Each number is 500 + 50 x the weight over the matrix's rms, rounded and kept within 0 to 999. Layers, rows and columns count from 0. Numbers have three digits each.

# layer 3 attention key, 128x128, rms 0.172, rows 95-117, columns 0-127
485393524511499425483418459484464427491554491588530581500443436532487491562554513558496527537516464488483532500492490582475539448487484574545529593484592401450547593548534405571522386457338497511475501518502605526513536400426578665487520547557502425568489492503384560496427596533540513465549507465487482487510510495531491500479592536536664505424514609581481477524468593552500527506481
452492464484463473351478461607511487643514443460469547551464524504513574462571568584537512451540455491519683537513470518481544533568568493499530497485532516472485499538527543523534507523504541588510573497533432567501541527535620505499497571527536526563493555479410514477490420639468376480432462484530562517517533457528589403492579592489427459421490453536525486582493571433487524440508
504488493451443548520502512478471447512489440530576483530421556516401458486558542504467433581572506453550570530574423573509529468490561560543524501513418547469481526578433474506552451591515451498588508455543477504447531440465574487568545580409531484564509503406452464572553499533530473446491527468532492487415548477428504602503518434515576532511513562581475533544519488465511502494515
475515506511435461535541470540549497541506540520541530526413596491458549536615477622479482523557423467481558495440462538505516516514497487402527571456388507481487533537538453495462502535530559495604509499603580536481477501538548442536589554385566561438469517374528556494508458540556554444493488473532596551479460431409591462504577503503503520499530469545519531574532455462542554435496
544532529472510479567554476580581513558526494444508604500463446509374538572498576596457414580517484507494514396445393560504541473571453559493581440446426538460533420554544456495494486498548500490587581514517507563431459566531464479521555575457557511462426506420532479564546504470512509409494538478508563468459461484512554443535541454543484510554456542487502469501563479451529543493430
564570436505471474481469485502522473471520525430465478511456469539540509513608520578532452482402454517440437511491371457560517496655523525496529520392440544513471494431618438481540475532450528531563598482468587508473369540484472447538545466492406498467474554452454476526555385472532436519466569541420504527525451464525613469439486448554475571549490468414373525527558460478494480495438
422506469499486581455437525489481513433484469511533427538485477507489430505469443503513553553501491465572513566583519474555549489556472457471477553567486477530479510601480480497506551511531437475525379418562441529566524513523561475501456502535514503516508483452465524492488521504463464537508526509539457467515573542536538538469539495492498474438481496568483491531480481504524483486554
637562455603468515610505393498405425589536545424436464477440566516522560501590499493373467436507486496433555543511479664513581392518537560422525464426361551510543518337558451398519543545561490498590611429488554398426496538547480459463494484400510469406568643478515478561574563512483551493556482508524541487411499486458572496599541498542512590600539453423409589479545406515495438448379
500496497476393500552465488522481575555493554454488465401514478553478503494492414489482522530523455455521501655553521493524505545506574473502424423493473515465545414520453465497563584508612432464498467487481449542628471544476612498484495523520549477581501523440475534526520572497396440491454489552516525529441592569546514497498531494434518481458375419543578567561529556450559477438534
506519452490549463560520510499520498387547468533491518524514496502478456517403485549515600443465525499569472509475513451473567424520474449492481493516555494560507480505527552492457542523509512504515430521470465516540485561532494481497494487530493512527493501600487512574471476469492486490471533571537488467523502511541486482496471471476463469438487502498586442518497458541435437492518
554468453485522522545504493502524439482472548467470531497463492402542512542529533496504403542445441497459508435471407518548464577446513533519493487516518462507512553410490472502441472557513519491459597523551536451505465465535511477462468487466459464441512540463539519460456516539454469455504559482472463561458491504433538557541491514500498493512480484427501527460520487459535496537453
453488566506440484570444506463489463512503338500523502514444381508525527451509447531480469564531423505545610559503567558472501422542506526489453572569512505493469428545442500482554493476362411439446390454579390515560531498424485525487532439562516527406471467569551491466544528501442485524495491585501492413609622561573464516534483451559556472432501527560536388530512594510532502480543
522452504483574464505477520506464475527534541584450418534544488367524501516398527537528503523383538502513538383478528533485502588513500452456465437519465521562571538382468447523465476465527529366367610504492443451464428485465474447516431519538504486522480494496435426487419504439504478535524494434503461488533471510561494539509459508457502471472589517502456483485585544529528453559536
472500466491502573471485427489451538570547585488502504545500553414382439553556548494497628526468423463418584471467440459538512494502547575608549555421506596502457592455505496515427516421421534568496544534567443557451544517418430524592378502505409429591537610419539555497438503481621477542508512411432514481521451500552476410495602433562527606509540592643545503509499397399460439530530
452434473533514544485634467495518510510433449479526478497464576404562533459496481338532487443468480523622497460453531517507625550542467445462537500563541489545629535407469489571524486428601525539491568567529509404570412532547572607465515404448550465535575511451507548501506520571529547460479421504495374500551457496525461489522559506507550428485479500401496479466437566490449412450588
541505628430527526553468530489378461464476428443576613658524469543612462459496522513418557423501542434490593584595437555402502464455522487419525580549504564426479499502313534537526440528341420500509487449585462567470532466454517571490406455551516443423471525502586474455564505575489476428568563473545530454585589653494449494371526511426572397520485517580527480513510492515524413528511
566543474452520469527457514524580535416444518516481455382492495514452461572486535498557576400555546551533456460597452507454551454473484420483484412433478524560466533563477531463507508523662557520520479432477481522486430472510476435463490599525581406494462553551464483627484519447466549498455502473535488492430479493523538548444556529439436425547561494504428466531521521457493441538500
509467413507616471536514440510563556523498573480446490414590387470586516505466449414528501496478509480483408513503616450515440487519472431493574537450572514583480485410488496488505477492519488489418449516388470482471557508441537432480444445501400421436492481521543456418468592400470450517508576597511516470503476525549479454477468602455448511524582432429517489447560539465432458461446
627530450423470518468483519515421528426538458522584436505431462456420408520503552550480551513464533489484480479584482606493398502508505521541549556473483486523547515554444458533535494487476539446458546470486557486480452439539561516487531558527485416615478430546412455445550437466466606539449579477531491425494559484508478515510498470547532434512450594528437489566606568439476437464563
591547504369486595445480442562457517517578531478515471485509453594529510465451467428481532446490442563501537559580456549575517472532481498558553579485493511513505472571500471434514427484436493459538504517448560540536465453461648508506536539501468418580519472518405592478569440510467493603528552485583498446491509502485457503470532499437454557488548574553553440476511556459520313442498
646530526400504451480515539523506518449482470468525549503516452586568469452467514395516550505434476525506490504616440530487499471424497485551571575493522447460492512580487520471497484436473531541475488481381545558559423476499603602462526620555464446593517500564495502384497450567514498451484540586452470398582507485466437567495514461522483572517538592598534471436586505429486427480535
526409559479515501461438577446490562498532454472529487433506504514587512516538453447523477518533434578471476554559540499472465611516483408521466568550537534456521518586479480538539469449474505473417390561514460464635494497394558637548483499536510431532419489530460505467472466550513457570560525506572510461619549560495419525430466464481597463472537560467504481539533476605478445461640
555582549490489547461536460512561427481576561510482587505448577543446569521501403506483507521516461535449509530449439536505526498560502528471526537393439560454501567504586452452479500556440516491543518503527595436451533511557374478509555478415465547490432506491544586551603471569497540569516468436537493516456479496498605533482522444465574585539400596498443538471565432533502465451485
# layer 3 attention value, 128x128, rms 0.177, rows 64-95, columns 0-127
537411500499551532459539513494527623541514557632507580495474514516483537522504549456477553515598451499504475471503514578476600457460594499477508491601426534544481481527494458471481544496520510464513578419485499544521534447455539516524488458507434423493426455516481473487515480423509516542470601496501493503507451533535588539552502386551505504461543486531440513533469505549467466491572
553617444478438517481448508457512523486553459515469464559513546545524512554523495358438445405474461434472443537514513480392554492407493482409484532479398482493493451520501500489506545501513538443552539468460419521513497547441548497485495391501487508484510446442524479572487488356498506501433559479460437478560471529535561516535503431527516544434485550541568566501495465481534532487454
554463502500550493454539463558523443510504527489542496547526513515524486493536452491444496564436626484496468509469457496528469577475477476466533538468511441476607416481443429471515517449514503541508497640555541544494502529483546431518527530562480547485544530440481540516522482502472428487501517602536528462521497521520555519482480452548543500428495561453482536427561500443541480481583
487587449504472481540411511453512478447475347517534583493451522559458516404547434524504482540545460448512509463500432528450434483578402537484473496478551475348478511516507520471510532453504528451488513521428505474554519468515447540538475474423526475516506525519452414516413450469426423529559487471526558535417493542492530491461477525461491476504463518436502521438534494487375506450474
467524557467543521587557534534558488487542562463477487466566536418533498592510485499535574498589493486423558461518522412581509490445576500467547473532475462519500491486509424519504564451489528493518523547474592521555542559472453515509498483506446509552522417484609503534579462511560507548477456456463440538505646506448483523444531528509464521472540514503526477475524495409548460477516
497451561521440380538525534486497484454501477603526501534543507505320593516505514513532430459493531522551577507509509585408511484387506410510504497487502451521471485426532477530492530464454515462455546503497411484495468491458501601522451497543563447545463544554550479552496454516542439521530538471465458528493629529450551536563447473529526464506514488477518490418497525597482535501523
547540545481490519494507356479448501470517475485480424467474540533431444549496514564510519459558419536495497509518501487566556543445496496502601428458443492508496512484379492484517545507482542437447532454457521530554436455424545481542490465506570507491441557401475553489523495559460517521437462465428462435519469509540464496491465558489503550494539550473499545507446498476488410500477
519453429595562555552495547458546535474484483481551551536517468559503491561577510526521510505492466503517521513510474518413440609526540524442495546497509515523503445444515454466439469523531518565452496474504523550552423450561557561439495581496452473494445521538472521460392494383554450529485536580576537515591494503545509471559508408542456449594499483487479566511514508478506528566455
513559458476502532533586506438505528513503510541532548532533514525475526475472559460514456501467463475529527494529505507503466516444445563415531541477505535541516468465414479533494458544474525458530453472554517491494466521493533428568542510544544529491565453518486437381549455444511416510468500561501552398570386427379453522487486530586469495493504519548491522384531474530469592516482
530465503489499449500503512517520456439521418512492462562515483497511460483476548504555507506498477487499496540523483468488436517506548534426555486493567515487541430594554481456459484597530512551546516452529540514545495496477482483510577509493465453499450510467443453531498502480383441482517539510477498523443472399540461575532566548574630562425486507528504486517503584492497487526464
536412533585450516560488474481559491518499394387566556462539455518474477493495478508527566587505501505497588503508479528463460436524476470450541501602447429459523509555479455505516423545479406435449502522471432421472546433553492503519547466480502527415473447488431490495533417571471497509541472519498512523531538566538519477487456531511477552447518509475511490490441528473457492538518
505448520524510447456419461474527580569422457534441561490443526479449542464539504511424463491595439398525456482537534493471400516554482541480478553472485410614483518509570458588504486468423429544525503535514514449484446567453498545567443438412495507471517632526485618512477548464536537470486498470548531499418481472541508550615521452531544488467453455524534452528490376454480534513503
511520519453531476527627543491540433463453493511525535476477486595545522491528503575474461498449465422455421482493498490467448512462515529485488419517589483500551479373517542471507477526502491520475451446459441548500498520518608510501492498487471471574509512487426474464509477535450479484468498527398520500505537498452518514487478487486506403480461522488559529506466538493503441544493
512546538504455525533532585535551471474446541492518515496608496492574460541471441538504521571401471486481544442495485466535555522472568461499568478504465478514525492459458517534532552627550497497407467589549516499527512401521513503440515580446450507591477488515491463541507451527516495537539567567442449441470458538510549452422563584578520496572523503453466526512562524428495439491506
480515542531455518477480589504498499555462433539489581489452435532541519466496509532467426520463607511524489433547445536481445444518466487530440409526529493517445550510462496531396475543510558551507528493445485483510532501455556546579452474392474491497508570577471535475340510395600522469593504487576551568479519554490490506542484435484458493490485450547453465505477521543468520606425
463515498563432522470410531460437511552574504435504512462500519562485390537491535439507418551503497412493435522488515559408459545399464538492512583538582481495404533483546511506435549462491473457533430530453523526512502452516536466507439523455600446503588559574400426481499635489493530405527528549533493458440436477507413495513479444547438485573570494533515606458515495520534491490484
460591479525542505557430516516500512447474482510539496494495458507460559533490489626507424453580444498539491492486505492521522544486378503495496518518522503497490419477462458431498481485512484461515476486451424492521503490491538533520463574464580457576514483522493471576502399437514484556569436513482518490505530479423513553519466516416467439482484479443569489445533519515507402509386
390533520544509494392604499496487548524450439395502604518501506550426496432444538525484491508575505458579457525453519488476462488545487536454513443509552486493483571486551569456429464544481497526417497479537599491461483472480527586544448441501471411433526488505395459486434526545430426475505542529565516524455542488438480523546559461510446486434449551540431529529512440504438463490492
475513478484541556543491540538526461477499504493460485486576530528518418488626516516515468476530532497472397493480484506530492437480507598410537469551440499523482472476542509535582509452462477519421518568555488553507620519485570544454538480601412562552521518494452523508535532563483397489488449522371481506548569493489513501507522554510504496514507522562490541486600469478449515527437
573485506480552449436505549429467561537571440512477470594494586612527528459440499467477467483477501444500516526574436514483462500423472588421509495513577513502482508478467454543490488513512488484519470493588480463428478560505559481537453488500505525381475627576441462476432511422480480501481475431539498470377479449492465444517455484433502449528439445519661514539567516517514521483465
553558511500467518450436515429478561515607498522497543534441518454494493504497492429482426403472554527540517530557469575409509566479488554443483576541573540653427556579585522496508454569541524525551405504480456477536518481549503527422487540387471464426568528432495520513471627423497523507569502473507564519480461559560515510518491468544498480494572526565609574500502465530535512465518
480557545562497449510502533534459435524511425509489595474488457528522406420495484434534410481471575511492493540494449605478426536525496470544489477555503521513512533475520504433498557562526542496470443537438498501492446520517414575505530576512484443605505476538442553475511438552495480531458488534483587530577444523535556447520437502462451487522466512511484576524507497570451443472508
480456580512467514554464518554522492568500468455589499474472469434512540390490501534405422496517596499567458451531545531545448517487572480562494582500563482548477524590449576525581446475459471513524444490471493528531358595512447491510545561422554425592491483544488506518554502451577522551526561485485538429557408507525528536544548452448499533514435501499480427479503400556499522505381
533492573552482526514533461510531528479546518520543565489525482487388456505564460498486558478516564535458497535551363528485497531518501542480494460535571459517535469482492482538542530503470420491399471528519435501456551502574590510434494498474455527548528515548491414499424444429448525455473532501547446467566589525540516549504503502564486500465503481509471481504549529514514655510523
477469510561545403544393558355444564498479519481520611554468480555523512545419437596466489514529460540487594498601387504491438529503494478528466489472598461572411492456548471521511501462488445547535532502547512579479542481487506588521451492467575478507524527519461512531467552422464461455523481518538572423512491535411520497639531421538472460479521477623468480563533512584440484510489
460526482463553506429570518490525509521494467463517483444482528532549536521492491458557423507522577537445602487582443557603522478500511534448538510584530501531479481529460518497454450506487552544479444546609514509482545534505492559373501522502543511535504421399453488591490593392443532522462490477531551509485446533523521583487527523515494491465503489488511452571588515552502545436440
473474544550521409506512489520493504489443613444545581428561504394459417529505527496519518533517513491527504429441503489506516472510440583516464494504569486521498562491416502526515508544531440476517510474503506498550516487508505548504466510492459455400496526507567490494455484537502435530488508587485498458552523502531553497485524482466478466517509536489553536468424529509572483593514
491458655551544538436523458485456517537600526459439486504541443516412467527424529483466541404554442405480482444525445462455481519429507544511488461509476488525492517425537481529537505495459530503534533518472508487565479450495460537520547466528493544459464573492442540496512479468570501522437581522510499515499413534551501518537447529490503515492469561486512532429453457619532526566466
518474539423481488525540553594595475501516533501460536549573449449511513454506529477514533509521470547460485514542462551540507572505538491471549522506515464509632468466567509473541463487458470426474494559545448474520514491457454513519544509511540495540532492512445485446559506513445561521475520619539561472586606433579530478520525506555380501456501466460587512494502455472521530541512
508476468456438532466468553466530430453512503595473465439572557473505447550521520598532568612434529521529533526422470531542539505531502481506500491563510568503497505540527410482537553545564528490526517441542568541418466454554517496568510426596438438557468472538438524504554465482479479497540487571420544507445517514504452458489505525520442540556522505486523473478492597537536526479495
493492527466537560473555579489581488461484542519539451462473608447568545568505442423554541483492481505508533508429565507514616476432468428517530487527490522525529530489538367523525515528473486566535511511603484497455499547508436529528479510551507494467481479464569581486540526466467485550489486424422452511452537551469483457500514573522539506482496454547573508471483460432521509455575
450511533459538532518522508538518514473524552521459500428560483478511473527555464461476529443483506529484527470521423450524499537437487468537540568552489452505481511523517501508556520491471522444528481430511483508427585456560500488383439484596536498507570535520458543606487498404508451600523469454454561487500502531458532527569545451567546455519490455605481544478486501514384521465504
# layer 3 attention output (transposed), 128x128, rms 0.155, rows 64-95, columns 0-127
540561504516454412450536499501503474526484492490602460552569514480520444576527478472509501481451522426485567533478432431459523536518520516489552574479517465441493492443539533567496467494506412568451490573553511421529496520501510551554469562528490528508513466448473550476531512589522534484478604467556507568475552393506406444445495606597447466457510468492529532459484430424484535449386
544496506596592471441633444490490488515516507532538482528505538451525452480520546569498553526583502503501491417528568528497488519543486468475522484555603533492535577450548457566528463519466488495468481563453480463571610510474529461557508581508481587552455501580492594523401490576562394503526441547523536512421553395524540516512461550559597477446496469446545421540460540600481582495482
437518563522530506557547488471491476539494487508539442537525465437531448491560569521569538388540462489470469554491555560457489496501458518571516469460528509493468514460555526451506480576516434423520514416528520457493518434576451461538458455473549453564492501514483457487453478498480490481461488444499454463441480553576458484484580609407513536523516434510416560524458521564625530542390
470445540479562513520516506447515566473640518481443472530495485473509507590492529479447556493416534462490547555566562490434510476471522531563466508510528532603475497529503564506485442515472493512493472470581544605459459544541567450484491500469542601517516540483462515435528484521523471477508498519551535441539505543425558375474434436499501471504480529427499541480505482639497462487574
525522469521497484444524499438441522462419456575517475461510437464446554449477425489414525482524518556514444529466535529494537558583455551495431516511526565502551499545485533579477496480549455509426521441518400440479430546477534492469581598551511487512447507468439431553409494461455465439504547474551414437529435457466538458492522489549515465512418458512489502464544515498511546543532
533559484536527570439497497524574548464547507430508509546476494475592468455529517489532512496451489476554422456512419423492523486495439412480456518492535506536534489533402506480509547509546415451527533466460513558550614583480533463457507494522467412405402501533474519505463477553431552526428537577550597528505412523501520537439472570355490532510477551547574503502454420422496505532535
443514501461478521521458535560452440489487529517503530534524566517517593469505434473513524501475517439549555489570479533477477490507487513480444521543515542489537452451527563492443420467419493501473440512479488474462584547499481494534524517498419448485501415615497473492466505487455525529534520540494525577519627474393511507449528445522531461523448473509496421539518529458433492507462
516504573476485435478457438545492482483626501536520496462545522477505538364416403442458507536508508508479384547499457426477547462530502530591473492501497472434478551524519516483546496469447520499561520524525491507460506575435460493569511465507486612460615452369521449436531516527526533455517395431477472467502531534509490554571445588489517527447476530542487518502536530589534558496476
493532543506499545490435484534426503559496501456582405441451464589546516480476466556464462421491561516465453484571510565466465524543471432568496489439475431529483525550527471470542465477501485525448577533492460495498575538636449536557440448505499478465480511523492465576446557651504504472537444413577463478443569505495541443504509522412459499468484464539550562472468506476521438460582
449463518522458455488554494427451496543520588528490518505547509511477500440556474504495521513535479469546484481527484539413570448452433516521465501427449448475500556443523515512449598448496489468481554575520497425476500505536558428510552492536505649452494489485481580546536513552545487517481463423496494432466487577506554478488370494483477515520500439549523457491519382482574477499555
376521511478575604438587421525522482491517567520430447448479503448463501468438500536484440470435485517545470495529542489554578526525488442465476600457549523571530580490540630554476452502561457502541542457466550641489475536510548505530474444514550477522482538543519595545524557518505495498596585555429493448472517473465524534499519542422526440530446559495443499530590463448469485419485
516510497533485541489511458485528511398548531521547473574531440582559394504499514515491519441471490559533515573543487517435519466465521493537553517518512474417554512490489609432434579427530538478538477436419521605524525501511465503438514531498507482471486413531505523487546453466449479530571535471615405451519505463470423470527502456479471480425547499525475515498483524591465473491424
512540474480489532485448403529509514440544479490555492494412575436418487514455452449583531416507503526629580474459516539388468498469446461493458532428373516517437497525492419514531465484457508396489538510532465504524494505477495559452469530448496584510532487607566486518505441477466476548487526514512496448447470548498415506474559557574544564458565479503505536555555505538543528514537
548485475558513472532464519504547486463421481498495502558526453414462464509520599490484448499563581536535460558492499570522496496510437493461409463510534557394544526542502450528508459466510486490524570459600479518465521503465570513520557461564574528491567480583480446443508489502412493564410404443495511549522544490401413568472473469445439484470502511471473532532482556513550511438619
510446488503548436507498336507459483467510466445510499432494496450453407532497451488454523525513339478439469559506632497463500610448494506538506561452543480473541473497620529464591523395458470425485468535464543497519501486503474427440459513621459536475528480438479452410563484509427484511400539663480420541502346574542547508571514509454488519440553534451509502447490499466417479469530
509451539534497441512570450523456454471485482561503522570492393466418457454514490501468543542435528497452477475567464432507578439580536478521485513471399565510506487539471445395560463590503483476437534511499447541490537376462519485509547428502520567474437468549565548410478517485476508429541498500479502534503508527518488464415499532465576507527457487386532446481452549483516439493514
521470578448430463465516550481485524543531461518468469484438491452513470515505479476449530473421582461517573504471550572471492442543467470521460454483462581527472497413463524547551500491493505437528522454485439572490463592494508423432509495487454487427500544537567427425498542560464498515463477553480490518545513405484528429514536527497500465491533450606549509458481473470467644543526
592452547424454468478416531413512477549487536552478486517565470535522533457529543475479573537445465505451499432636511508527462495453446528624547567469435465522548535485460487538515512471511369536532551515478427560530524537495591507444517544455533577555472539547503464486578599450517513507503565468486427510448566526589430550542547483481533535487508516482494522545466538422559476513545
488537548547518515513511532457547533548479528522583535445487476465476574577339471447484531539490469533543596475489457499516533500490440470579401512451467475431503486522501586534456484524503486520526455410492490413502420577558453432517414542514635518507536539475550479523440483467466549511486527473509468513455471508544451496504406450470477502432433526443559410463378557524561498523607
474517466562569510423459433525496487531563477468547524516514451477476505526558499440483447518481513496486471490544544581424511487506479370520483505430431565515538468483504537435466521528469499514452537495498564512523552454455511483509416480516553504498595460401538465541528571557564542501432447586521440478557407559526471490535515544635531574423460480488402421490494508547443466525439
468477480600516400469539528483567476521475490461498447527496447527478475469493519471485529443514504418422428508501522472468566470483514487424507511410452541406423469533393427498531486544473452536473498576481500544441532478433500510609423530491545526506434484567502517455496402413528453517456553451511497379561455466441499488520453513477497471494418562463476375504542500550566495541440
546465459508493612527451541471545527542576547437588489517492590453476558525491504531471420470558489473512481498535468510502538554438487502485507477498533481501523490571476470517526446507472480568518503411505520569522525534514569447515441392518474517428551566380457523529524515432451460433596510486507437520475405527499479503464581498432574461540540517511499513481521488523527529501426
494567520431560503464489408504564485372596594511469523508500402541609522484506533501584482485495444486461560544411602520448501580577525510555510447531509476398493516449571392468412549497542570473552512519508450459474549518495518469493471501521514495503495593404497487424455523530457520438538462553539490480481447442475497526460536503486458506484580488474464541425568572447516480517436
529475424542510545499503495489486485461453523509457432508519518528647473517454484478433476551505450499563507482511533489533540502526396501545465536446494560549470443451503491400497408535533461524546562540441535490452482493471474416527479514570546513465557515412554485495536506553531482547495507482549494575483499497409506489589481558509476507443560497475493521483504491572514378607442
448465486450496516493459431530618549489485475532441420466564438570493441451498531462504516467518549459519397520495504573397476489459522524543457521584471565458464431522555565550456492439490537475464485537499600441476382541529536490484519479542546515480515498516483518435450503545472431585472636451493456601557471513610485552469505607419529479560498569417494538471395514590521426489480
582490496533496548537434545508527551496449510506467560481579465525500512382532491487411556473461499507527407449377516490534468561486505440587475473420549512474472463497608506498535501561552574505524527531450617495492522470514501438535560527500497442448500565557599492474453423474561502533563483541456444458519528504442518489504525441533546501480488479496467582492433401403557503463478
534515533501456597480535456537572525506516411512505437510437395534572532448489483505470431550506520460492484507486520455455499487490491470565490502455445549473516405517496479483542497489460562598495437573472424536473473467510506560442501546525537579529464493437516483485456502460505531483439525500513565539444540546508434481491479485553538499517531452492489479475584515475433551454400
518521384490531460579457436477543441425498491532577469490465550441555516450495475458447406559542483572564480531510530526489494490498504536539577615483533498501488524495450517471483481494486504476377420497466540497519594528421560485504554459512514477507466494512538522473498547518509535400494455511482427500515561440525494459458449431448538617514439434505514445529543513391465462480447
497509501528508548509425430562485433540537470515465505510524599483450534593501452529527506473483585471543527502454599451527522487531491495532536496447431501378447483450388500564463515523604465513521483496471541536413507525455563540493469463539496511480501487440541550563480472544499425514511524386469427502469467493512514473492580490454600540486549541564424521525546542464557499511481
478468520556606412483526541507535538542414456434538569545497404475549505525456523485477520479576466499491455484596546502565518520455516493458503476475538446441470459564448559538460481446470470481456520569479372434496458520431475477491503518471500542476569480601514400443482560587446539459532486397520512494574496534440557463534465560486648412532536493540403613489535461399513427523549
525531420500482389556486446496529489575498485496420547465557445514437489502451452543469503442534512525465418526487456504478470542528459524417507436511511535516453487524387611483532548501540553488496525498377420443548542533547529509510584486529436481598501476499550442548559450528510398539607493415539556484572456531543464484415464444562462473486478474483517513514515496491444516487503
499508488541494428497454572459556492473527432537506494516493567497540507485539491539508520555489485540532461491483575536553537432522472518560397455531553508528466474490506464529468497453497493527535444478430519484584476516472476488619471459479513572500497506480556473472436449543432484482511541489544511553444483501548445500501488560427446468520440499387509483544530450537535512489484
# layer 3 attention query, 128x128, rms 0.178, rows 96-117, columns 0-127
502444532406479497565505485458519618402424390530519548481500495541500396547520386503379533550556466457586493440349519500542554447498587559475462501571450485576486568479496393500427670544524509519430361442396528461505423320382499508516457455624538440589457467563608642469305494489452490463438496565646531513532568532610452504497475570531501488491535629497541456416537588491517566553561
476513440525530532455468487544571477552546555497486454445528498427472490458505485420512581441444439544562457517527435536506601456454389488430441608515427504524520519496543505397598388435493564424563513431543511535549553501539528550524506478460495531528626558515463450489570589442506444537551553604528447497622535482511522490512512502472529525482494522454450530401520509493522481581410
511520399513455555540458494551538495483516541400442476495491471472471500492479557411496521453393423505493510551494378621457535493477395456491487480452412527575485485538535544439588409481409479450490519480602518561444585521577504471469519499425513546537642505500461416538600589463503507515460524510440493457517537498469557542562502468550519522477530497498418458490490523491492485581371
491530421543442485489443473531509447491476514441468439482511504437486545458479474405498534423472428543556466557405367558532521480466443487509450554495401507561443535460424528358517418512425483465659481461570551516554545514458467496496514578360465527524599520480511477513544569460448480555471497526511507509554453505433536492525499498481494496431500515495504458499507509501479461536401
524386415529433414535434556484379542530536514476535523495491548448499521532482541438484485532434417534520422610430403602401475434477435519641485478523448509614407413453423454552406514494442494442487627536579453463436470520552449433479599480401585534546473586523495427473471521520405496505489503456492506524499587549550476588615534466540515520535497436540519453400476575569485525589506
511513589496567441580574478516569523512553490518488495508500470482470470468470491624508449491604565479474474402498602469545542525543536496481573508471520477515517491503585539507448504462583522538469409480488509526494481580448473519513477485462517532498537420521497523504499473514478439520476521440472555415496465493493489508508458433475584471486459497558518489462511530603508553431408
487496516384444587515486501571492506422458405527495450462565462516503461646423482478558507563479527476462574425558503486518478491539577522502502535556484463436501497545486471575499546451465485495492527513625451554558505485481573498477492519582559469540456492522462531499506486517533504528500557458543497538507582553503532584332483528470400500462466527493514460540524462513489503560576
595493497473511516481414461407468407498575549523541487514491592502563460507544512507475547454570339531418539501570502497473404483456422512523516481514508502487514526465472540483455453373454512530531433592520502555466487474492490536423550456338519508463566433456504452520441580582468455486441515459484426481556500527492560550624478389508518599498664516553474461552508494588497432518388
420504428470458483498539462476555499538410521569479572489475536469473484402508491515569412569466559519480437444510530511552547537484498453534512472530587463524576454474504483550565551468553561523541439480484404423495545541484463436624531484641515534500492505482504561528538509502516574435453519515515517487540510450507519455482489456554519544523381462420484563477497491518464527531482
562539522488483535542435576515457540436511517459465508512594500533429398571475557458495569516402520471440561423488527524468433549523501597579499493484560494496439534471506493520422540511581461572441616539520444528490451549469481544521466624460500455513497497563588557490442487588483561576557513401422514498509478489485413541496538456503418498566446499446531515511493472506513489577508
514464498461520436485525488530602513573505452464559487510492459554513440535553529459479550516457484478467509558532538566506435464495467504523519506454484438513507412572494423447537464526384507495464363536531520558569499455405439472539462479429477521474435498487515477466634508537501533515538542554497503500586513506509514392505494547558527512452544485513495463455589515558502541437414
540497432467525483463504496487550476558455436579534567447502460436555591541504503474539451522487515523525570399568514559494575488637513540529499533491489574520557508435431550541395495545404508518448593498471436523543605513536556517449474487526522521503473612611593488556384487553515466442537496550509580466456437512597421409560518545477527504521456436480585486511518570461505547490587
474535441526462511301459531471437437473495556495532527446486559452441494502560431498493576514490442520555523493463428537491534485437566481502435503524493536507514722373503475489567548531540475440588506423487494496483561502474425464490529452513481615621549530436476552492505534496566408483548389579458546553443476536490531462537570501624491469521539450489476514480434541551564536512497
380498456545525478532508453433560466527557470475455600498441466446583443474467565401496468519518540446486431453607534516498500571378426540510555553441474453438516532445485542577584454516595521465527550425455519479442435412483519552558531516467500559523481529529500484508477593601513555483480592502505404503545503412487534509585459519562509459530480604413438505470509513560561445473571
499496431514549521435516446509443508466512439467498565460538494498532488513596500453495507326433391526496539626607527560558496505465550570519510535574505504449465472521450549424539463455469473625471443557524478515479624482462458567565620544436471517533573408496475510496513456433528480500535406468511543503496479437405542546414445423511605463461478503491629515522451531518539479541431
512510530451553531578546517409501526484478461602506419429531394428466508517541492501446485575513572544539588507484491544515596482526520538459559479532601555502534553506452520446445541454531495535520480500542439524555540501551472521510573514591598518516490473513475465504371541447433581547446469376567512548458372518465416507450522482369487511396466487512538523490479443551536492539616
580488614393432446519583598426420459415495441502546510579460642494444467610482527641519472588603492438430555434469527469518360476548587532549492502581510472506545439477432496532382565456483487572489474525444435481527445502435476456426441467479511415493325481489539527541385349619517462439435436424521491475472489577494482523529471412443525467543529478523567551607530491494544467451601
481573568412448478416537444463466548487472395563469526435579477523514468459483503414479490437497449467526479486521536481520517457465447583431479460492509549414561558643533477532546509551522517467529373440401556538504529432439583532550464380603447415524556522506486485558461559501589480447567432538455440490498528530515550575415533499476446579534591491568531522428502473473429617569524
355565414527576592405498483503588498544531438540465519547426476538564511344532476416427684482506568482565435636488472451443660401483482560508494536483523469354497619565476490413587521511617560469644439478528543493588587433502602473548553527628580513650526595496459511619572566388470463471503531561500537411637572467584506533489519491494499486461561475582463545374503548466563608571528
450495473574587498465519457485537537541535539482506546507481548427491448466510558484487556482495550535507395530364507553480550483469394629547604535577540495544506522490519490502516521530564555484562441541577417428519542489511505436544531511480504517525520573449477521465475544390483463504476608495562542484479488475596439492501471500497491456486608531499477506430465583491526552530478
509526447564539495419474455467590527468584522476526569523520530498561511467499565572465541480420510511461414469490463568467551544447550550459514467547474423573576534419559506512525487486518603527481499503540489493433523535603468448466496476479497488527567567525512439532539518469518463360490425497419466564445492532541413509561507517519542518549488445445465572461470525476531488491395
476534529505471624609516544598546516497513420531403457488535466530508492549473528481518557526494489499512584422569501455467524542524548450468542486498391537427501531516490546457528428548556500456476513329508543560460497536564548490532578551583471529548506612563445462506533522525472460512574596513561505569559556528518538598419507585466450462534563460497492464535468544523481395493487